Weights of a small transformer language model: 6 heads of 32 (3 for keys and values).
Each number is 500 + 50 x the weight over its row's rms, rounded and kept within 0 to 999. Layers, rows and columns count from 0. Numbers have three digits each. The size before them is the row's rms in percent of the matrix's.

# layer 15 MLP down (transposed), 448x192, rms 0.0706, rows 22-46, columns 0-191
098:551513520475534514508538614459494495554564424475580528489417439518434543487507437396479455477412469483531422507460463573534529480445516391494514480559539577588506545512480509540480493464525409486568533530456575492425506431474509504452523500523497522521501566497485557525425359580473564522369503524513475455504374455535503442619472527497459505512589478557506535439463476421548441462391493463509505498452515436456495584527481470459459509518488476468515517527403514473487506467494489355502482579475431540413501474572505465519547554470481517595600536424431519476488458427515483386
099:549420562494483415462421383449570476517557558497432485430472409479528426461512374468519498487524479520458476472577494476517534487564508558536510477525574579506510503515497490469423569485497502503541477506623523541452614466478431429577482461502550471487605544546519467520535445393436517498554542443544499585436524588462457492534507524520493481475474518481496495586487520434462435548589509515633450552443527504457496451475378468455512515478551578487538478481557477403475538473493443492485465614504576459392494615471581539488553491440465554474466504484554550453451560434499558505
104:623484454445480559502472474542545452442393587445391525534597553573574552491479372555375498527467426496561475456640531442517569530582470484506513445531572491529383462542420512571587591417458517510533510481447328512520554366537541429536453488519442476528554472551479499430481538473564533524503504510498492481536503564454486507468584491545451493566483482504473495462522513499481469431569503542463476507537546440497525466475549471612439492531519448487451545499464581487561447487541516528461535528510486565473450544481481463481466462438479514473476480497567520525480434504458556545
099:505507493497416480471470493508616504449558584554514485524442514461574516571517437578505488504492530522548526527458447589461466547447458497510554602519498586520550404572456539510425561539502495463492452499546561518487430524524497500460542487452416461508503486490460436524528492512579343558474523597469406555510575602580496415484474447528483472539441484491445548454547444506413455464464509443481493536507462566443523397548491581523484373523482520605528432560458522389580547491523542443466475420452505535535515447461480582470501435534500523381487513428522579537466428452484448510
103:511463625492454459518589550452445570472475568476520532423560596418554552559521427486485426613529487455458508418452445547481412559587518571435498535449467467597462508521492498513563485531543404470550506565474481452451436610516459487607462558542482515519610498532518502454532551540458462484526510604555474492492494504502452519493474531463487597515477549499412485465533512504551499520450559472430591500581539455479467431500550466481456492470546497465454562530446482461489506520632503520447462553565444501524498481585615476532508481471449536436457438536589535478407387469542460541
097:508484434475403495374475520504403486499503538559524450580483407504460535528444463450553549452486422485569446512491578490486426397403539462564581525529526476518477536541420539547453451440534485541505390614441489547453470438490517444546412572449559531509444497520559465582613489453492440439484527505480497637408601503467484458535548546484545482447446470451516456519450460521438501565477559426423486519553486447562418582446504421481498484538604565485543453461506493457492417502447492467488528452486457443508483510496506474506552510455422499501553483506542456466436446548568459427
099:512442539534381475539488515463526592467475508489483541531567528572526512547514476405444491433561497535515460569578538509486542463553440561516480504418540511415509495411475391565533511455449405450407492475563489554601503506578477482623377551428473414510435448466537460488496523404492480545481441480450380592522497501554477526481544473511579525492532544429481501523491639610557433521516561461537485478522544535571570472484495446437477466474495501592517433487439534485548522547469539492518473540493490447500492474455569573503552477465480542483581610542456452454492431501538431445
104:537446482380545515489453426482561452502493468488641459528532563500474520551577490577440558442575439456513479495483443479485523401542515504409541493504480497533560515537548474500480588512559470488551468424424385595494464550461450480481533440418551441472517481560474481479477591432496466475510468575481482494561503496474523549490463540598461452482526528634467536544455451472465504584526454503556497451546393564550513486525478587414552392616409547453568497503489548515468530521517513416505617536527434473578470515443498524430524510540523522549501580569518535535469462501591468436
099:420436532534574542484414473586457485546414591535529486462578508503441505543508491479456513512447521506508493474479530476462569556532505449525530590452510611603439445555537509397509456463562559448613514461539423492479459477563466424543503517472526511481504547576489469587656536598536463567514462588475458468473552421491395462492458426474425484449525499483592451491471508502526532567466558457528452542521465441511560494542527536482551582584534564480485481457609464495490471528481489489564511550539555458562509447525531581461505465390507478613487508350475524490518458472473517495
100:536501438538595475518560464546484445455513568456530556517493462502488539551466504458447493503503470564476478482442555478483484524540454506515494556578568524413426572495549444479452554482504472559561504528559540562509546522439428487562510529607619472552521495513438441509448469484389462531642444541546444511587544535493464611362463499512540549417513523538502451533497470492505519577428484489574425561463553559594462475602501535440481522516532498429398549532469523524528580515404477577502391559471512599523554456477578508522535500504479483415532607461458423526548526505458533486
096:486579530452443512525545552414469525557522570488531491529489576397514521458542579562471515408471529587383492422471485517446469473496585466544526476557519432520502431524451413485523574430516540429477515489474539509536513418420521509494549566449523488478491441585546489455392537539447436483540444453501497417448454528431469541583440491472551429503492536538548508583527474556491459573422549420492458505502560460627490603478565374560562438523601534477589457486548511532482443461498442533523529415545528486470488456549523459480522547556521507431466543392498483427520554472547436493
096:484505435533468376513520495528472564543553488557493467468550550526570472523441440530499439472474508557528471543496566436578509538416502483568459565506579500469534453539513454435557473438476583591521403535476501471532505494471514462538547420463550521413525510480494369510540470500471568454507527553435450450536542498587537575544457475549514538386578481486539480499523427477507504542544515575467574566502463507575547515522548506431461542470503516508435691418531567452534573477528485448557447443521481466570500475517540451316582513440578447508462584527541514484515497512526444452
098:517419517506452448499569463357519505603478565476513420469546424462497512562484500504550590458571508537503559486428498478486531550503454525503464457534586525501416558516486471531480494458530526486473564444481491507498510485512548671519495475602509494430503651545475534511527531554465480490469558529471580454469386429400460464496514557522463502415486508460552397502426437527497503486434584509412453450417550503490540493504398512588467562496435525478510457458507500506389465496547499496483473598511570530530583409510595500518526462421503516466476457471557580471413466527455430484
103:539558526508447485499523427508585402553528550509508532505472567406458557468513483436484472536551435429430442582539449445412493528525570505555539429553483464338458498508466432517588524513590495495526517591479488517502502509511527527548463515418530510550435501541510440496468523459438632462479544573554472450528503515450409414473541483519540468596528469502476534509482580538415523499479522522406583501516511540530488486490486530570468537528435520388424430417520451470529530437578466495479549479494439486501480551402518518506559548528541608527615579545425381503559480523536491439
098:412424506499517411548494623459517482540515489376486567501484501555570433457579503550583494499444590418434507484518530461542482561458507489495523515537531518424511545470513475552563579431393496408464544511515420468550427576479518535555480429454555423468538554501546494497425379506510564487505456499401496587457586601508497433489448445525459542510451549466540534433536469431527538508501568584441530478503446497573533391505526494516470564474542479480568582401524504497488570431444548528496477510481478519490475436495515474517467494546542479469540437524488418530364409473573539528
094:497391435498532467481534485421579581452555540471498475481401507566475358495461478519522491453402550500532496470473503486495533446486504481467538585545543506506493531541635584513508473507459451594540390435463546554486534502517512512447421422428511548528527541449485601453520527401522482513477481547567501524557561438459476530549497485509479547460535454474546509544560517532229575554520536450405445564478507524458525482478549455422538488600447539512500501454522490487534482525455529492533557566502584503494452483541534524540455455520511552493514446448498489531602433500494541521
098:525509579537505583482467486565419428523486485583545579525543495519565626451545562461530448481471505591461526526423570482497508549495483488501551475507496413587557537568564509539510436481436614462541466551546470520463484534453437569516557496479498578480523456544428453494419501403529455539511474439605484573592487516486537506557414540437460457486465520567540403631497429544458561443456511463520477513521532460485533498548598474546517559520559509513544474468525453568450471492568588503531562452479492550463496496451458477549561522552573551395598510395457557515524407433492545496
103:518492448500456583493487493521507502405475500510498567520404486406518452570529511530459485546502530392541580553425435481518490608607590543434511513489511498590484565530459535392498440453437470547516498532487533502551526540459426433438527471479459517516515533525496552409489503585601452581535447577595576459461471615541527449464585499434488490646520577537476492490563515406601454504501491434558519509471539529382514542499490471531442460546426505465475509454451444490491484656493558454567526467418504549506482572478480561526527501500484470469485546456501427521502514454536500453
096:539520501579563485506514472476512553520591417468522460483548479595583580422544527449564582561535482538558505495391514583495463491459513473537631542582448493461451477518635498508480489460584547516489497479458580442477458565473542559466465494475461511519498490512465519539451432557564518512629635413539570519579545595585483469402441461446474478535494466468487496571437493479494426478439459523557467466440468536502579516492439560535476434476478543469525556552574522433545501544405488560467443447528453482501434509512503568418475446465459502501585508525588557509443557525466478551
100:575466439565419518514471508492559555498523502535427485397433517485514550533598505454405617373523452511540588578594534550461495478532464470486462486526496486596504403453547497464468511516544469430574474460494542610403422554561447536477488533551466477535477545491521454500577439447461511491476573539471507533421587538541573518443516505600415403521558467487537498441452529527541481490386481569498583629415545520550486473553520481456510521548546574532470537460501473547433433465454526429521472563507510456587469491567495445460469459449597498476458483514525512460470535507522533550
097:493609556416517508571451495446490468517561567449483514423470454481527487628473562502491496508597421321478534497475523495460560546429565494528547474479384422487510492452549500477495473522521581495473547476569569478497535478514575517456555514450455526451463432512544437482469549522611501498441498445459605487517472502432506399381486572464591551536569549619494449545509483422551584565526512597560512528486508561554451573475474485506498508472547494544539435451503512496441489533534525548486440399485585493503501513537472484502616472512468432446506495411532449502466453479456436502
098:545572442521495491456531455463534476517492588538472566519585485532464442514496587438483459436596470492440559456522478558464517470521479379525567512560543577516602433447538550516568466507414561538458536519513453483493505507392464478416455508538413479436470417506482526458504558462488584511602574568588543522533559437521572459478440524491419448516590467569548579432488540417478416498552562582462488507515443546434516546453549534502496464492480550542481517465456446538458470540539471471495524424572575492513477588401453536477562407500453489532570449503500570537443495582544397512
102:576495452501501512490468506559456551408521496477471509478525524558497561499541558531514526456493535493539510455449508560387531503463425440419448445503462451393522515545450483484560499511422464526502573512461549444475515536421486392490561418446557461586539483468531500494530555467517421524471505544481524491554491514431467491567535504514537432474485479515435567497518547639605453558523532626472477469594456496511480467534487441516461506508449377516434508483437421526490520475456528497454515461582425541503609401538437380463468489512606474451436504447586475439463406483474616398
100:489493550499492587453491468569510522501513521510492422517573464437603534625557516472533451531460479513532501497545434545535475597490457523501495554596488570586429531370475540443517594503449432385497423513411555572542468542513428457529523475508481569487556462400514545568646526507525606535472528404526400525498522507396490467523505535578558515574563534471471459451433476529475528476401543495559534483498549505510459477457490415434521456500538456438544542525514562403448545531561465498475460457509413520499530494547487536482514543529565458510510556457456507492597574478496536409
105:523491489486491439474554549502455547484614457571542612446547535481478417539431551523541503509459458520600422513465479468455551511487512493495505509473462502518439579436480610473553498586535562457499549498541604511430411395509506550484554426474512634407454488478524489515485514498483518617470469533397506512453495548510564550389509484433574535370447454581513524562448510543441505562435496514462470532573596451520531389430548589503527536511472410482500461464500507542521453503552455429475488475461480475472492514541455589431482554471502532391448460531452509498531576483540438480
# layer 15 MLP gate, 448x192, rms 0.0705, rows 23-46, columns 0-191
095:533515444455458449479438566438524490592487530480478524536507544508548456442462481400530465532592553559506530437512514446456449517538534450499424399559566507544485629474526547561426452460514602539452468490462462493459612556561485458485542449501543465468488437474429589481474549578565509572491472449410475457506520418488516479539438532457395522532545503483434497451498545601456497501510429530565518515549511440597597412567490604529613453465463450517528448519533473467530521577573548591405568451523428447414530467481570511399554541473530482483510497447481544475512510494515505544
101:415478419508487479531533468508477531482534526471491561553596492523462509461512458457560457483448557441522427484431492569450501406499505520487486487538479534552566527494528464442499491495587534421570474442547438474450566434540504571603495517474534617537504443485477510535419513382497520459413474510460470461524508502490379555382405562558502463460524560557533589491469482526529552528548554493488516554538572574542569526529479521420366469597527508603401544492408403482507495471439475423508519474616498482564516495537528550503603503465572502553605502464464522506496542482556545530
102:500475465474495516571490489545434473470506480408427549512539465461534539540487441453450572472525524450530422521552537601490470580498486573526433546521520483503517469490525429501443513571479537505587537528580559454538470565586493612498470487486570507410602537559512351499449484514587588513404539537480423562610517404549491452533510436559405487486551483508496522576545444484527488423557560544574531573532435545506475506586524530583468478413558483523430410420508467351540509460530579488541475495531542490452533491577519483441488503492440489506413546544506514493523548530507494565
100:449579511499448443519513522526437419424549474485550470484520609548495552451571541494477539496566464552464473445530487400401506539527465492565443525444484470618431471467481434477498558534500539492540559485513573459517537448452466485601552406522507468504494473520425458566514441569524500504511533404504509447449476392491412428516514576441438545425553496501474498502579451481461484426506486491534586507557545556452490494403452536539552522488541533595548442448540501523427448484489516589431600560583590519425575536510381460438568529394457479547526567457463473492475535524439525456
100:502596594585469464475545491481482520478500477558564559446423457474507495487482547522500621456475549516447514531530512505452571432383517509525421507581592564499557473478429537524521533534510453479466509505438469535570481472505560528525503485561524535518484443543523423377443452373442424496534387601565591432558444512476464492519399605537469447499530533451462439473527452536494466434433473568519624550552561549496503438432504509467541429563450526491511502573419562456455523557437463527573492562523513433456467490493556445436504523464566493507505561452555426500519456570521462534
099:525448446551489464471519457585537596525491502433543523467503521481421581519532532471583495547465501491497589511613534503448559457520536569476555417490467568492457484541596354529541548498540486426519543404538466525456471510491551447487479531463482468408472572614575529513561485469521538517429474520547489385430499552533523561581457418468534521503418494474480550429550498546557558495541570521530573536477483481455514576474504548460522508563529504467556514577483362508598563600481500478425600550506526517435510445548589479515463523481483541447408511540468395488452506444429513533
102:590417566491455593505570534460449483567448509476486514554574513411536553415506563508511519485469452469460551435477487511516543614451513501510559446637432443556398554449554484550426420478447489583541580502445549542496531478592423557513476455440503492505516521467560515428437539482492541503456481540438520584522547540518415437479506426475505398457519471431407486574518517527581486493502515436522441526496550430595460546538507471478466576421473519469511485488529511531504578538495554592570498565554459446436424483398486458609486487502598548456510525467450516541499436513545441477
104:480449509530395450458452533549507544569491525513524512540500578538456457511493579419480531410556514562521488446544499411438518589541469452515493538463500532536482486544448463463571540492508486491540575454542599523568502604510487460402553653466492537525557574573472487629507475472490442519448551570502490545558584509469553537520463472470559463518458472502426505477567431456407569451524508352462533459504470508456479579484452476470479475426662511578484536532409492381525434525467502519444477501470517498473482546535509501488535542479440538418522415500534451517469521496572607512
104:512448559530458483400540527508474465512419477464564440510413451469492556471424381536447514557374464512511427460559501485534468566522522467560543531460509531513502377496528499444514516566465516470505512428456423488513561414521497539502571492596469522474369527400558461419454509461519524487515525487587481491537597475594517602568536527461586540472462491474560530515581478419508532549511426574517524480564537481463528402535428499474554547473531537465550580544503460543511395489537552532567601516575545514480426584509582516529522494526554475515546420480478537530445424418462497451
098:484467430459435432486451599506528439463506528564483445416579527453447495548469594491474456473520498486462488572510516594331524553519462599468480514511495444504555428535516376535478535568532603522544479544537554570545453503513539451435582559545563564415512540532489503512419505541543523511452454469534600568550585561503485555529504472532510495482532445475523542495504461523521394476486561518467586517509504547422464444514505549561490517359457487504467505413555513582572536617574524534471498479518477457509473478440492535503545562512482463566513477442507479510610487554572520621
092:465448495481436498465404528566445498519489540519401493468419531559457508567479480499595481394411481417516511587543468567501381530484585474512527501535442542452564424540527523491506566606447462468510471455517575514527558501438518521495595470464513460443525430533502455525601502472484496446486550528419474460481486459478516537486473556489462451519480552486553567456449481462520496499463491508554493503532521480568532471599568436450541561518563509481452403486439375579459444506588513408453513483528461450471331474474660519485511520411529408503556463551524503505470429479472515566
094:558558481492466494453530503532487577528490487563418481550489564522409560513545499522478609486559539471602562487521443584492518545573440480464584401550526521514481415486431511591573521541528549457432466395525545473470488406459449499428481491515530399547486544448536515483586407394463555509497400487466579570539444545495404482540511497467537549589563475500440405656510513450525495501463554456443532420426488498576440450458511511506557526540567461422473507545468481554432509481475490549500474489574508534418554494547514484464557441492529438498474534507524519398525465500431458553
105:538486511502472606458470467514418576520544430568542400522532541501592436454505428535520558474500521583458541603501432484518567473498522569490513482567471502576454490462488457434441471556527555375575477494553565490452495476490583451496442465525454423414431524515515453493504503441440534444489514514463486493477515551484473474511451526567541490527443451489532450572481453406531484495567472540403451510556569522573594455457447579536516527499342580546532412540569465482450458466569588459560494488466472399521521473520574476476593452462504498539426547541549451458551559469523418585
097:484462623566532450517442462401424450449474448471432450536476548655469605453479548422479526424491599475412566512578510487495498410527534433598436480559436384595465519456526500590532460510407568432460491511593483426516393457417479507527526496485488471536524488462488470585515444509494475438498450502543560463468450527447517478475421534555507555556521642418504454477537495495596515490455548526542517479506480505482564490529472546520468454548497417482549598482475531539504500525560429449490550440541480462501531479459584453551549544503526551562500496477558479447473507526450491464
093:483417476491488473574430489442533578600453497502432498564486543498458444594455437519413424505551443441465477493490532585591445637468498407460557449427373444478456507542526378514496528458442552604495477531451562538518513517496450514479494585436605519500530464523463579525418607472468497560462609547558526512489537523501480466475516521522559554459551562523423473488516417506435473480412508530522422441527559488547500526477539508549528595479567485517472458504606532499484501376512469414382445496470500456467484498504558477469534473517494462515443514504558499464474531548495578484
099:516526588477511512566506514493560443443399536517523540560523513525458538445551433570517560496516437485571448453457515481518475427538481483480477414436596585529484514544494407660618437351512529424539424518485483504503478492505527446478468527550505484435463510494525454437567539488442497489509531551588430479564462540510519460547441536404527561487507538567592484503517460532589430539484589506454569463477544523547484453597487536398426489499517441567443444531510609534460509510582510415520466530530417543505501406522523469492524564439460519527501579465463434519549423479490431470
103:478498513455492529570503519539551530547416410497452534560578530637588453530541532498531524524565466480447552526489517490534544538432504615529423540448521501537550443501498492650586562425514518522483469451595399500519511577527457488582544503565499492494486478519575470492528617568496468508465482445546470489474602486525582509513499595445518490410515482524572433429541419395544592534471608539431530442542574422520493509403510469499607499511506445529528539508507501498446527502513549538483594513453598488450421458485439578405465487546428506482466498483513465521474546493489488522
099:430537558493521475436535468569515471516544588551459416569442465352460566517523591542504499518461538459522432585492515494534608515507434478491525454466530492501477593556440528563408563478540537427536451467521491543471486453523505560453462559440508522535513509489471500418511477526515527544453456460414429505482630435523432507506504501488552378574413460532496501504459595504481445549418429528468521488606427471528398557572500557475461542511538593606413477500556486512467443493491479458454447465528440542430523549571505473396564528455515523552571451504503507506442549463583444457
102:488448521535510496456508495573501462434453475551501426446519538471471519479511588567570552521506523539531424476612531520459597531586522466383496450425598492544448477449534506443457443430438509508497476573529519531484523490452414527539521491499564566449529500466458462507480517422504398476618506427549435400577536499468472449497467509535512435493482460487508497476476466536483580535581386500497526429468587520629518418508431531574484558520510466492532477633498539450430430406542601521476499432513471468611497418574482545494403455471470467451480501529479479503377487525498494499
098:528451500478534456491434514551545453476494601477552530409463568573459522456545490570416447496491460514521479522598507582543528512483618590410368421480513546387477477438583506499448465532495495418554491509586469550532497494510531446440535465496534524442601408470534494586518587457538465463530518494492484535389593453373503475405491552525494609514482606547476460508534465419465522575467527394499487464433548600449408518491510484524492493440562445458446498498514461497454501462454482526471388542519560585517474535538440483511507480510521556542494494524543516539566546479524494482
097:462535611495402505526535553527537496502547535458524484459506490508537450499518476503537592473498517559440417496501484512462452551648538479488456545486483442558533503501509546488533394448507471475436528480559446320495546520488537425528463527443608476542574506527469498512619456461453454573478490490566514473583512506549501511465539417449530432441520584524485564421577525565422488491474556520473504461500551501466499567521410557561563415574533547399631513346545552490474518513410448457545462543459517533446508487533479424465421569498481467471481484442523459504448535536465520547
098:480508448486395546473507528506450459445486391418449416441438421435537539491482485555543483539553505497432513491411565453413515598547497467449483486494519471576593607427384480553475408550518543520488471560548469586429450499532473544571479490582554522428498447555474459529492551394481461426488492521539493518482474479430523520462396581490520492504426510570507587446510573470430414404427539514586564488558573527506566474480489517559481556528428563571540415591474473474517552526461542580498541502487544504538460490414502526541512434556471487520499455487578457467570526498458527489
099:507440508477466528437463490501536528498489519527527486474453533546551594436505386599496565540516406448478499409634554432542508488509508520558427454478527572519459580572426527578422423366550493467504483484516501488463530554487449541471462425470448471396568494508554502493497500553547476581461538471456471478547444545590538603507497497472469475493495632512531481498407565521571558480495514535565439481552466572551483539530443514490499480472455432587450427555460550538474552493445505445468521551545527454535495575619425551572534458435537492495446499564620499542448519486432515570
101:604521440465501515487399572560496426493443479487480440456573513560547511538578494407495518499535429529553468541637502560441468535514504410455373473411501546469472424581520510478528442468496483431540474486518524450523456421498517582480510580466566460442503448496518551660490501451537511600520475556570544517504554514493508580540549562468494520581578485441503523534480472574507501459496560480507551462510554522523484430483560542490471510466473430519550483610598477553502477485487577484562596527457520516409440562565549472488545535449582417476472505499574472534514514548507480639
# layer 15 MLP up, 448x192, rms 0.0708, rows 23-46, columns 0-191
095:569499524508537470530555458486540544437529394498426550488457458491518476457427465525442586549494543479560555540415505509538567452486528456535505493456482510510519572547512397463447500468533470491563440467389445428461450516487560467506492510448641458437591492453479614525469598598448424453585418535565505503554477577492461505467448470486548448482526563403572576403496469529543509534487565574408493431473443451587592577503438490487424472542537506534535474422441503473465446483555574526484428451476469524569506514570461521579494450486492512438507493524477485632488495451469508547
102:448612491565561480527488468462511478431480484610468452479470510521480469466478516474554426464542494416573472434413498476597472451429470478467538494482536562443540457440390524505476518444567543503497453467491534491443629495490509502539466452534574559567543570522590470485437524460504497511496577392511568488427435467512509467489436578607446517456543492526522594448487456591484483425516564421524568560544448555474462595518457589427476538534503500499541352495539462422501502493450477515405476474530492492514499505477601524503576464413484464602525554492372487475521502432487468498
101:501463517512542489520602550482563561563594513479513491548424471510422583473455556456533631468573499506485484485491486476584529435576432438516553564535522543513507448445420549499476457467440494561503508463499507583571527441483526533472496432457466563491489422503523463495558472565478480463532535431538528458493508504448539586537457504621518542580483508503445523525528618516442535472487459566518407532485378390509488462486517522431521526505536559485558501398482517464511571505535550605395347604586409498519496557487511561524513479547504531466497430531480470514365491467509499567
104:473470461498521484548429471523499384478410515510461456453560412583489551528439499480547534481482470521520472544546499598505529472495480460526452444423460522483513527468553448522441502497545458473457452506532477486495523526452470342425553549413547554468509498383538533479467497481476503455586530508460543516524580530594489542443566517452595558428443434479452531503390624423545572534506525495613535529482378476448510558578440478544458519531546458484428450511526455555550542490492542512468615464497526468552500449539479491518627513458427530487625464422527538560472541406527500524
094:465467603546536534505502468370552529533514529478534436427486479433474531479495550543506523496429502521473515490462582506512534539474446504521441544488449532491556341516530465548536557472447466432567559446499401527542531519428402563531507419480351477507455477405559515511559524534541399548589461476521506386494489428493509501555499529581414457584487417476496560540504505528524451409488447534521519489514503512554451468457585496417524484487541572455436587422435552364418505531424522485498575536622514531496465500496450540537469491526495586514502523498569496474454468530490436517
106:486471567473479432497555565444449539515564504386583490522509514491459491648447540453474487441469443391483498526515558515559495439546540561560428512442417565517403474457445467489461512433494519559551415549558448454535575509501530585572461485528565413469459573555515519475433434498456428465530485508478498423533478499557524568564543490513444543381577438491472459431527480491512536553502461554509475412475459455449406439459545420544574508514491530538458538525500562445536453409492577552512476466522566521501454488523453447473563452548442513432524461515537502404366478453489446419
103:501464454519502483533558471536418519499551488619448506453557516448531482501450531513492466551473475452501482532482531549548490528563462517449507436449482466480586496530488545507455470490609476526591556515426516492425587436516507548622567531508510452585530626492377473469497492411543533511473700531485484537494467419477442604506499404501493479493453485434561393447545464498448481456446513462491447532429485511451407484566401409475475462565494529561588502520556510459501485547548444508498432469458554473471491482514534567484577566419516567491495495416487558437519579485423499458
102:414507412566482549491473530621557488506414591491574477515592443549472325524446528414504406482511441554566472544527485498569492458551543458521471553506457619491516508467563515463545495429480451464468535444517485538597486495464472571491505509565564591495561493499521553455407505505597503515433512610502518476486547531506544462520523509440460474483464603521414535421449465533451547438559504519555473367473478636485441549518573478477542516467482470486475580516477507501514494514455463558478469460502528494569607585491497432479547577456586559533552507470517485480458531498460519539
101:521412456487492468451420516470531431454634428537541561505489380513500501559409585480436486459486460438520497554550564466574518491546517517635554449486499469496583397534482526491519629412468472511521634515574583433436492480510432462480557567472416485483426521491493467507498551538560437497478493457540471425561487493491499558529523510490567497518513520550563481565438521431514584544544547606536545544515419472480431506486520468552456446418492579448434555536525467491522495476544476496446539488428477504489387486456497483499534545523610481572496549533568456525439474525444595533
097:429437478576532411465521472544515453465479516489415485567515482558493509525459442561519494476533507467508533489383525482552443553421442486447477486532511421517464613547508394546507494531441427455557521605497476522400479492515485542503550463447559541622470379417448562525522514523529403545505485573546505525522507517483532536555473501465521525436522533441408516560529434474518505550539478570507407450579393499459525516446516513410451461567420477498518401570433496420510519496540564565488512619530422472476466549595413554565584457479517517550469540495526548530497546538490601510
095:539545556500498558452491616498520549521462458442520475438441513602498377464588451332505444392523519483484569455436445539557448517479469515505462523530553516393593474518479534440433447515434433557434501519488572520511572573460525467506575562574510485445562533559338498434460476479457484472515502531536544441482520497517513495490531399460493465415419477450439435526508453494515495493514504554510481534501494455430519498548567438476517528459514505430528522521549508522528536479431460537490551514461529455566559510564588529602617462478474472496501535500554630470465588533453565478
095:589525468504475508490394542534458456502407463504466466383488497489559552432489483505528471531469552428527463536561488537484528443462549512496449516481524605380469490470524511472478510579513602491410450495519547516488512411501418321384473439546452542524552435452497435472500442508483485527577442415525443413588417472471556492449472494503503496475514497445499471534534431511479526545464548495510444484533483491588462578519578438443496553505494542486523399397542497536525541431517506508433476381430499449522520533493547490513509547572462539648542473485525430528486482470400479585
103:572490429538463576504388543535480592493420487496593546508554492510417538506484475445480617512390434531473573529526414469407563476450470500473518621545521512433500492517491446514512521512414554538549570524494498440446491500524533468595497395518456508485436389561499415486534564519442517428411450493556530514540591406504520486481499577426520404495405471508437472472554483494524491438511425546561592457492462414506510476508493455525535404490447509527443469495510479532525501474498588444552589433552473478468426544491472492446525550582400548515435482508529441502495540504478587538
097:457497465540563491506480482576566457467525553511451565478417483494477564488494491518511453482496502509546423542519526489458484498481540568516557407604433429516502437483368422614604456564414557561477457493529513563599544451439524622596574531482495576444528480533619527501535479489477491536567525468536402539469457505471559443526466482455495580484468486568547607457458457584509435533591533525439391516522412468501543588563426528442528467560587510502463538536450526530530523493539485541552542510574455462550499470548545531468545520548552514484434465447513458520445548501465597539
094:485484593478478481602563512557460469484518459494529527544501556581421400529514475491486473402538475457504544467539436558527524523487502415525536402501457455458448470449477499444424402494458462598534504535525512466534526541525392471469524480472455556441484502462504518532461462529441555509498496534591482516554495479471570472490456473439435554499625475400432451407413563516466457507453489490522529460477480456519439575441488591503554589461544511489533507511488506600497454535593541499536368500441576526453555608531442488442560441444539421563544461546541495617561586411473470537
099:549504565531500355522538479443505588393536497463412511488486488562470548476542471500509451545499582373453580475486512460568530537551539512506459552531479503528462532575569446548451486537471467496587547485546498496387448510436498443470499408383494457548523505437417504473544454577519518501477440429548515488548556452522455438456453524446501584457557507447424561560476539521418460464488528468507504494465501518530467485543502492457422490541582564553534527463482510457551623563448488528485595353430501506506459588529523455401486521412495502477522445536481428579401541430457502450
103:540562521484515400462544508567514407526436592432484532542467483559623426489553451423555427497598491533518514527520505557563545544446475467432401440477418480437420501496483512407454541547431420545470551491521533543491508530525518500555462536518594447472563447526465450483596575506469503460541516482450562477566531528519534470411490509446515514512540450637594543453510535454494426555528555460515498455500593504515478496413467531489424566520495479439514606504461565528484393513513527440441499535554587512503552464428440538451541567555501472645454505478497526470474536411509461486
099:538428486505497514408481459511547441468500539446453559515372419497444492570492536451441408605472459504514404462487461496426543539458556637410509467498531483485512436512493517514475557482455502442472546567521520623528467571477546562503441562468589510564508535497481542491515541491509507433481556469545539490540531488547567474387499556469473486466505543511457484342456494519439517534478450456539526417523441416495397379455531470547423586463468505518543550523558403452589540537513546441457473539388455452580501542484508533518499522485450499458559490506553462480428555432421482471
102:549497474443518518440469471398535550470376560516501515568461495445458447469588556513518444409525436582538514410468437458469422503521461465461561522470563480456541447499552496476576563646490442480518541429450499539645489426369470536456513483536506531421615476492464531586525558523484549564520492542558450503454510487498523515478585507522476455537517479532611475533445632548451444468433435506609482468504587552505533520485456543528443494459480497452457529545447542477457560522566501490522450509478557424443438572478487478480468525469495424589453477471548485505474439495441588493
097:509485482423552496476531468515520407578417492514506449559398495573469538449489485469595561477502495463572545508472492447535418435550497616530482543521473531497485383522549518584499432505495530503526461599425476500489603505515449484466483495534538449545504422493407422547499496495480482535482461525498425493495463469484526555484532479433511586489549456481481506468428545556412440462430486406509510530551564454534476409480480520521462485528388527520603452485629518438527511497512541542526446595502499468554484594505412454538377471502555519628585477530486573483646443484492494441
100:428474445511530467545581570508472460444441486520526605536484516598476491478509522548503441420454553494522473410509562496485502541503502516427439505430554454479541466550516546495528508592518619492519473533549545558546469494526367506469571550443458450581384551551548490522460524491523513551499513433478584520433490581450583521465478460494561526505453511512571512433496409465502591505500558440421517494447465478557387516548483403573466518430455481515433478589390511532471403483585508503474581527475440533544568562527529418513398549484506518545550473421563447427519475427520460448
101:430478492570459478435600433460452396483473499540579548512447495521551486533452517476522518509438520584486450540500386551473553521507467512508510522435452556557485528496594466422499513579453517500450536477439478387504426513535494486471557488565496530535468492566437465548535554408436526502414576480519455448469409552500455512604515412475498430522570483482457465449447521574438634583509499468467569562514557463563477563557532462483488367481501568445414502477481482569479485580595465564444477574472502525485535498509458495584518431496462543458522532490506402444456557502513582607
102:399433440428572451445492421547521493402506498486485532484524423426494425545510586479430528453561490587469496469444526527521535507542593418563546503492454572548489481449516447492459557565538560512496519512510507473500465527570568432549439611509535520580429456519526429469453551528480570487583431559555469457512505402493517548536510496412491546569555453559451512504528582549441461502517424570382472470408396506488595447501551463529417484513514463570490517514486535464447543477416386517584606464441525547543534494493462530509478487539558540567497508541553564437495437550520557471
105:470477450490437483571529469491489442619473505499525559531470444557490547445435508536593514641433583495524439521560461487525473480449464523456459534547448401455499475507528574517570502472515432508392469472489452514449549453537585536538487628440475503504464495421498528568547552453556530511505480598612526478551465412483458478550576547519483460532480509557489593536520545528569487569466541433512486531484494526562447437442475543456505421513462446478504424433495488577522435548506467545537545412538474345466465532630476517566556468482464459549507507479557540498534445540601543585